From a checkpoint of a small transformer trained on Wikipedia: 20.5M parameters, no biases in attention or MLP.
Each number is 128 + 32 x the weight over its row's rms, rounded and kept within 0 to 255. Layers, rows and columns count from 0. Numbers have three digits each. The size before them is the row's rms in percent of the matrix's.

# k: layer 3 attention key, 128x384, rms 0.153, rows 107-127, columns 48-95
# q: layer 3 attention query, 384x384, rms 0.164, rows 108-127,236-255,364-383, columns 48-95
# v: layer 3 attention value, 128x384, rms 0.138, rows 0-9, columns 48-95
# o: layer 3 attention output (transposed), 384x384, rms 0.13, rows 0-9,128-137,256-264, columns 48-95
k107 088:123114127154148210127149130125150093212145145122162105110119152143107099152083142122155107135103100092160165107105200097123153150108091168141127
q108 095:064166179121125113175100124151143091170200042107122160130132137103142191143140098146162159088116092084122169139114172159135119124127130108140130
q236 097:177125183079097128148105115154139144146080116161174139157122151111104185114179113120143145183068108141166088131190152130084116140125122119149189
q364 108:103135125072101124146184072141152110103087144185136120107131127096203124081187110149148071099182156146138121190133113175125102087117164127097173
k108 099:091137120104167106134165161115101121054172156102066119113119131184097000134117182110089122193135114143144099069062163158151132098109069099122077
q109 095:180095153132119144174160158192117117138117077186143124107110142156098093150129085150160117148133158156102134119079152137117142105150085106141106
q237 088:073117160093147138149151157161104100121168148205113059130149127086128103174087113139095108120130147128178071087114104151092200155148130155165114
q365 109:086132139147077138239186145113068072123100081088141116113160111106129120165109124155140103117159171072153132151095116144118134108113068157076145
k109 103:160174151150083125085109122080125136127121099124154169139086121179127132132176106118098144144142090128134106148102155074086158101159094079140128
q110 150:141120143143150189166160153133113133113146156110098195127089037114099124057208139160072160166138128100075183145138086128114116115109115129129158
q238 115:141169138096077144133152140076114119087148121103137106131071114136102082084139162091104073093114154069150170130073086149165108108113169195069102
q366 122:137143153122192119170101082119140067095072151139136108121190073090143075079142157097090149174151142123111132187117098124089137100156145155143142
k110 104:079098131121116076149084152130158153109120172146134103160156161158097110120161121135142113112137176154156037129124095072146187170145106113086104
q111 133:166126143118112135100135113160179148127154160105096138155142098144098130110193108084083053166196164159150177094163132140148130059090120124164112
q239 113:166132127092133161104057094091104201136124108142105121125141154165187204100111110132181142164157159138138121079089109122098175112153121111139080
q367 150:110140131132131138219146039231127095029115130119108078078169057129112196144138144063081118141173113166140146135121115128131083140166131169137164
k111 120:167171095131125133131168183165110074126166124131132148141129140095098136104153162178139147090087132128113132178128154137104120149095126156145095
q112 095:170130101132117048169147152126100093109149126190094132149152116118089142147102084148123138206169175108138103160109166144064146182062189155112112
q240 087:164117162143107091142119152155110140168128113133133106167121132120130116078150068102085111105137166144190184144073133158142149155129155113082134
q368 111:165105146097212079115111100094096059151132106172115111185067103118123195173081121171128150118112135128120097127091117186123166119099118127115049
k112 102:136115151123129109144147104157114142149153135127130159159105138102164153116124158151122134084078114099115077110066105159103092154143058151171093
q113 117:156127144100110116099124130110192158119152150118099125166127101121144105147111130155100101097143122123104124138081157157089152107112158079126131
q241 107:162071174126126143136114123156144106151066156093092109123109100101137173166094197127156145132117082126114168136140105122143159077111082126137096
q369 129:170093122126153213168153089184080110105163103132096101116113116118098114124105153140167137156147142160111125188120138158137086090161132176112123
k113 105:087132167168160059130059139129106136139142122190146159121136124111098151126111093129130122109166122114127049079154178199132120137144135125085082
q114 092:138138178068122105117076077177084145077120101125102106122144178067170121105151184128177090194076131076152123107110116098084138100154171141144114
q242 091:134133110167106176067136119159112125127104121167145099171105101107136124087152178129125105112064132135142094158117150145113136150132171103137152
q370 102:159069131116110119190144158123079086122138072120111114134094137077097075073172152082111069069142153140166138156154095106150158089142147146147174
k114 102:147139134121164129107133088097085124042086112145151101146123149136151180161093102139156154135114085137088176151113146097161122142086106157130114
q115 097:107124080144122116111136143138150132108153120110114149114107190099137151132117172076126131122124168146184092113135089107147132060163191093152118
q243 095:128118072116139090147134139119080121138148196053140121169122142095126160129094190050113142110118159126090117146145053168118107102145123045155147
q371 120:127063108135114080114199130124111096100174079126182170163142097105107098107155102198133121141161141158139100092121150096133119162061165097114036
k115 105:100170176147081178138116094115093079136179070115089120072206162056193100182121171127197188103139090163132076182139104095178136129087107144094160
q116 103:128131105119109105146098103181162106107156058084087064135110119146153133111073151137139193141142134065127133117127049102135116148106151105121129
q244 095:154133174106082075120172121149143127114103119120121142176113125093139159067158158052152132151152103139098103187144144141130107091128129085106135
q372 115:060199101149101141162133115117042128083133154113114157136134117154100133117106159186127107187077112137149167172116163137130151095090173118123145
k116 102:074121092155132120164159141134082117155127121118149178159122138182082175209099126154139161145199127118112198226121111124098125092136122047132040
q117 107:177096141125171063149110119190125165129105121114088075140109158118119086145165191139101115123083168088110172145121153168113114114131146177196140
q245 090:133110137157083146183131137135087147136102160106104128118067122136116192099137092103082190144125127093143100095105051100105166140148111142161151
q373 108:122113138098113136186169094109165127118101115145154127122150140154144127109139154089127109130140104155136136143122118113143075121213124066124132
k117 100:097124101096108151109132153143139096156154110081192155132093052155120115117129162141118080073136113150122152080150177128169109184097094081133106
q118 144:139146163168104118116144137147126108161151129136123123131093146137149157145070092125186126108165208126106021138160166111125141171081111163124117
q246 125:110133109164111081130174116149081100173088118138133125126127147173140114153108092116145094108173164169140057093143115117116126180163121126110075
q374 134:158088078097122111140093176138184132147114092128108135127111117109064134137135156107069089143162134106126077154152120190134133148083154111093121
k118 110:162123108121149118134094118154127174136111117099078020104148117088115051109134153161147130098105128054188119214070157144126150073177171136137117
q119 154:108137103139102101103153168077175051150121109139143129082179141199107132154083103077141090076187109126164039162149109135148138077131119102148115
q247 175:102135181138116096137100187161122091140073148172149110132140179107123139102068127113116164155145080175146137098145133104110129080112145104116130
q375 140:160108175141141111106108114082170158148116140157095162112084106128123093137136166159111145141184139124104128103156134132128165080147110082145207
k119 116:115133119189105104147085073093142177082137149095128104156126104148117091152095125146080119087114091110119156122135106127192123142096087088151140
q120 092:136073158041146139083116090120116079153184192141161110177135119135143079100169119196117114143108133117064157148103099105068066185124149186111134
q248 085:152117154083089159073142089148135116087089139126112091165152143075139086118146071184089162064133061136124146132100125101118082088129137130109124
q376 108:134119120119096145165092140126167113107133213150091145083150103103123147078141167092119119091111109164040088099133156087114136140086126177129097
k120 100:116130147128119143131126088162110141115137094136128144074099075131166147137125143118122123156160171092139132116110159113111104139109125159146154
q121 087:076154091130131098168187131161130122154107052124099105131079123171111171137094127114110154102064055129123131182176132151113120177129168096132133
q249 087:101118138139097131145117109133143177178094134121111099170162122113171188112158101153074151137140161121108160098175189124138125083082127151097146
q377 110:073098089176116084149182139090157078091114108163126116157089124157106113075156150095097150141113152099175127172099174087106122104106109115128107
k121 107:043090199096122125107143156171103177101144084141172124157140123123157103145129154147118071070104160147126145133100118142107112122147129143156135
q122 112:176175123116101045172149192099088120108133106109204097118118049141087168141164073093142208161114087144181143071152101064156104105106118117083108
q250 107:095126095063114170143097156133113165113095110187120107142115126104066127107056147095102194114127127115138081076115102173124073116098175082109136
q378 126:074092134098131141097149157095154055126156162140116125161127210104113114145163127131114126112079117099108137138153107138079139054192133112121114
k122 111:142111129141058108169092126200098169097139123071143105116117090150191144102104131117109088119135164094133080054118107158163168133151168139138173
q123 122:188131102076154105117202093126179154134134130124129147132121154111159132172126076107172165106146098170162164127106136114101122093085163117129141
q251 101:131194099111114143155179141127126171110101141121074143132114149131118088145159138085137146126166099109130119128113184173075119085146131166191159
q379 124:073207097145175146125174127143122143135169070195132102137112133145144076116117111095148124129123110116178117143178161175163120147117145152112183
k123 108:073157098108122110092129126068100086143079145158164133124182067121196113136178169163132128187180158172165133103079070118094168122122104096127114
q124 095:116161116123120161119116164126135170118130087102106140087141115173137136115097109137147115129110140143131113141136200133158113151195132095130179
q252 086:118153206094133111129141152132146117159069149152114174148148112141173119163166093155092138112104099118178158139172117136170133068113178090116137
q380 111:064169200103167130149097168080114138142116178172058111116148118173132190156129132116123140066165155118143115102133128076049098124124152122130114
k124 102:109134101116154085116152123084110178140198096125171180065156080136091075138083172126075154130144139094144109124128148143152157099084126133112098
q125 102:124048115141169089110152159152163139171125073174102136096124229122156090097062118105170125094075091114124128118217118115146152148107126107078096
q253 100:114132108185067109087123112186189138139101153118140138106172153162068129119128185160134154196139169105148097144136122059071144097103106146128125
q381 117:117101091089141147133102097093068103165126174140133081156232113191133137127121139118165080101169136067090123103155094131137099123188128172105137
k125 103:200127149090161124195154120133116140133121195054134125144126141094100139151096114129106159119113090147153213139061211172186114131109110116114149
q126 101:131137100151142100172134079158106164115172109115109113131177120143150113131133091084133160108139194114120115138149119108161154120174101112137139
q254 090:177112103136132138171162126121116137156122088081053087177102078162128109110099179150137080127086191157106157164117166111089105110191145136117067
q382 112:157109155165128154125065125133127135109153075123079136148163099209161163139117089117041113191094163143069124134097197147122065139132124095189109
k126 102:146156076073137148118128093153127107174124210122135105129110131087164104115143130188118152182130094140147104127141123188138155103103198119160140
q127 093:169135112061131141116139140086108097115137133127118067098115100173122165137148091120125112177101121030042142117105144181166166167146113096112084
q255 095:109108229140166122113199138144132054117105118163153067127115189127163140092103060112134115127119114104099156092105144106091173156150118121158139
q383 112:092162083160144168143119058142168094154127147137175091174037159121100114104087163160152127180169154099121102126171092104092162159154096110170104
k127 101:137175107114105123129099140131159167119126097103101147113155129176168102117108127102103098060136105189171173133120142157152083117121115169127173
v0 100:104093115101141131162118168116155097111151117163174082133088085109136110127115078145183099125134180119105114169100156149134170117141135110144167
o0 100:101096093145100144134128139161141149066161117068160163148169135118134109097146110187033119177128113093102140129146090084139079145114099123188149
o128 093:115127154117059138123073117146135054169126142140141118116065119140166153121075142144125077160116122133121150135154116093130082089171074165155160
o256 099:131140177063138113144157085089108122117112116161110100132111142127099173155121139081218125132138141114087118144059220181095127116089147142095095
v1 101:138123097153099163106168085132126123137136092147113111173130161107116165128140196127051087134049116072183099118107161172105176145121151120108147
o1 102:169117174089092120119157180121127165132125109203123160095148205099104188127120143102140108110139090160116049160121151038129130103139108130153142
o129 094:143117101133116144121146093149164110118174085124101118153117202133131206114096145098105098096134204147190184095139155181080141128155152164140165
o257 098:134214127134118198147074108118097096056103162077163138150090110136255125150211103179102089129102114140137141130132150161121097186104144128094172
v2 099:088077103089091172182062119160139104130114098090154145163150160201139098121149162066160160084115089078149137129163118079165119167148098123103135
o2 099:080147101128088167027116182159126144137081070136021183115148124131124074142106143112138129122122130114060217157125121139175176173103137096168174
o130 095:158161110177130127163164115136124152156125143157135116153121146143117145135114085156135126107095112122109085133129162152139118118139149169088148
o258 104:063154187121120099148148115096096126174136076097192085112142061165124134141098158174130154056124134054163099074189143082086146107125138140129099
v3 099:185126114038089134125122106139119159147109138107117134135064091177120104125194112186119110100130145168087152102124087115087118123133137121136169
o3 096:219166103113181134136097105097134142126106169143080171123164132111090131148104146112053121148144175091148109146111121105061183180156117123175092
o131 096:125042125130081167086124188145173133110082125081150088137107111144100185077146124150137104144133170122102121142203112141135114132172147102126122
o259 106:067153127134148117218141171195131109177167165102128093135067062110155113126170114145160121065147118105112097090124077066158168103075161111102139
v4 095:117100158098169064081124163104117083119187168184143123144169113095139144176140105124155145152084075110171121109183137095139141136110107112144138
o4 096:084161130173067147153146118044150141151104071104102131121141151188116098103130116128133138127160120107176136143109142197154113119159140157152153
o132 092:076127127111197109140106130179110103053146181114125127183084131126205179126103150128171112089143110138171098097183120124132136095070113136123118
o260 100:202105113123156123136116117192106168105107108179060146119136123089127163171157096158077132127083138125146177104147059056120160132138163096152124
v5 101:121097108082160127160092137126152143109108134149137075095137143149184156040099093110105040060081157182171117180125141136142121125173119148135211
o5 101:143133150181128106110171141143100138151095105171119140120137128187094134146133143082130135138127134126057168120152098102048081113132157089148153
o133 100:138116118126099157158092108079156143226125113071130171139093133160134062111106132130116132175110079169111115126147095133126131126131147145159149
o261 103:089149097118161118161107098103128099100163087098131150156168110063186088112112169144107091124163143073139075125094185104143182145131131188124074
v6 103:071118111120108172158115067141092172111095145091127131160089067209112132139135145158152135087130093144152088145163130089174150110124162134137052
o6 113:183112073152192070146142171064127115155187091174130073178115185153176056190124146114139133089140115099157090126072119120055202145106140115099079
o134 096:067087122131125145099072104149162106145116149170106169103155156114061165147150164125150122114092182101125076126148151086129146136173091134166129
o262 104:071137136125128188162153067157105116120096153081160185113158107158139124124128135121118117155111167128124115136220083168172131142106162124119129
v7 101:095085139165121187104131150136114093130119087175128153138144135134131148146149160122168080063172139076129152082147177160129119129122118155153151
o7 095:083171163116139149110101123124085157088174110080116093154182100131124115092112099136074121107063139124170135199123103143166135117100133103097093
o135 095:105122141105125079103146132094151107109132113106113123087070124118115073101157168126182137109121175102098182109167112187115128103136154118132142
o263 107:138149124104144125145141192117125160158117129130155169117128187124114088196090147115110131148203108109171155121053167127161102152183086118137131
v8 097:201155050096131113141117093135234129096166146150077071114141140209094151137122151160113118133117132154107122162145182147189116124143150104124090
o8 104:121119088098148185200135173143151173247123180138143129099170128173085118183140143130137103144169185148154090118171117137134122145149111077125118
o136 095:116165095110179064169138139146175179120153150187138154138085142115108167109116096168127133120111095134067120125118118116066055124195122161121087
o264 101:160128119182056101137103161115115118077097101081099082155157109085140152088126161124097160118137102085105157138110143137197153146146085113143107
v9 097:132125164117117127192144090108119167131084167111129170119115135087137140089119075093150140070120119141148152110140140148120151138130143144130107
o9 096:098129115119139073108136109172104117037125152112146121190133145096107143122176162082106138134148073102108106127165105113098122153141116129161151
o137 099:178164120157134109134123101129140108027135121134093168180118111168135146109116117161139097080173117112143097106126099142085148123153134146101141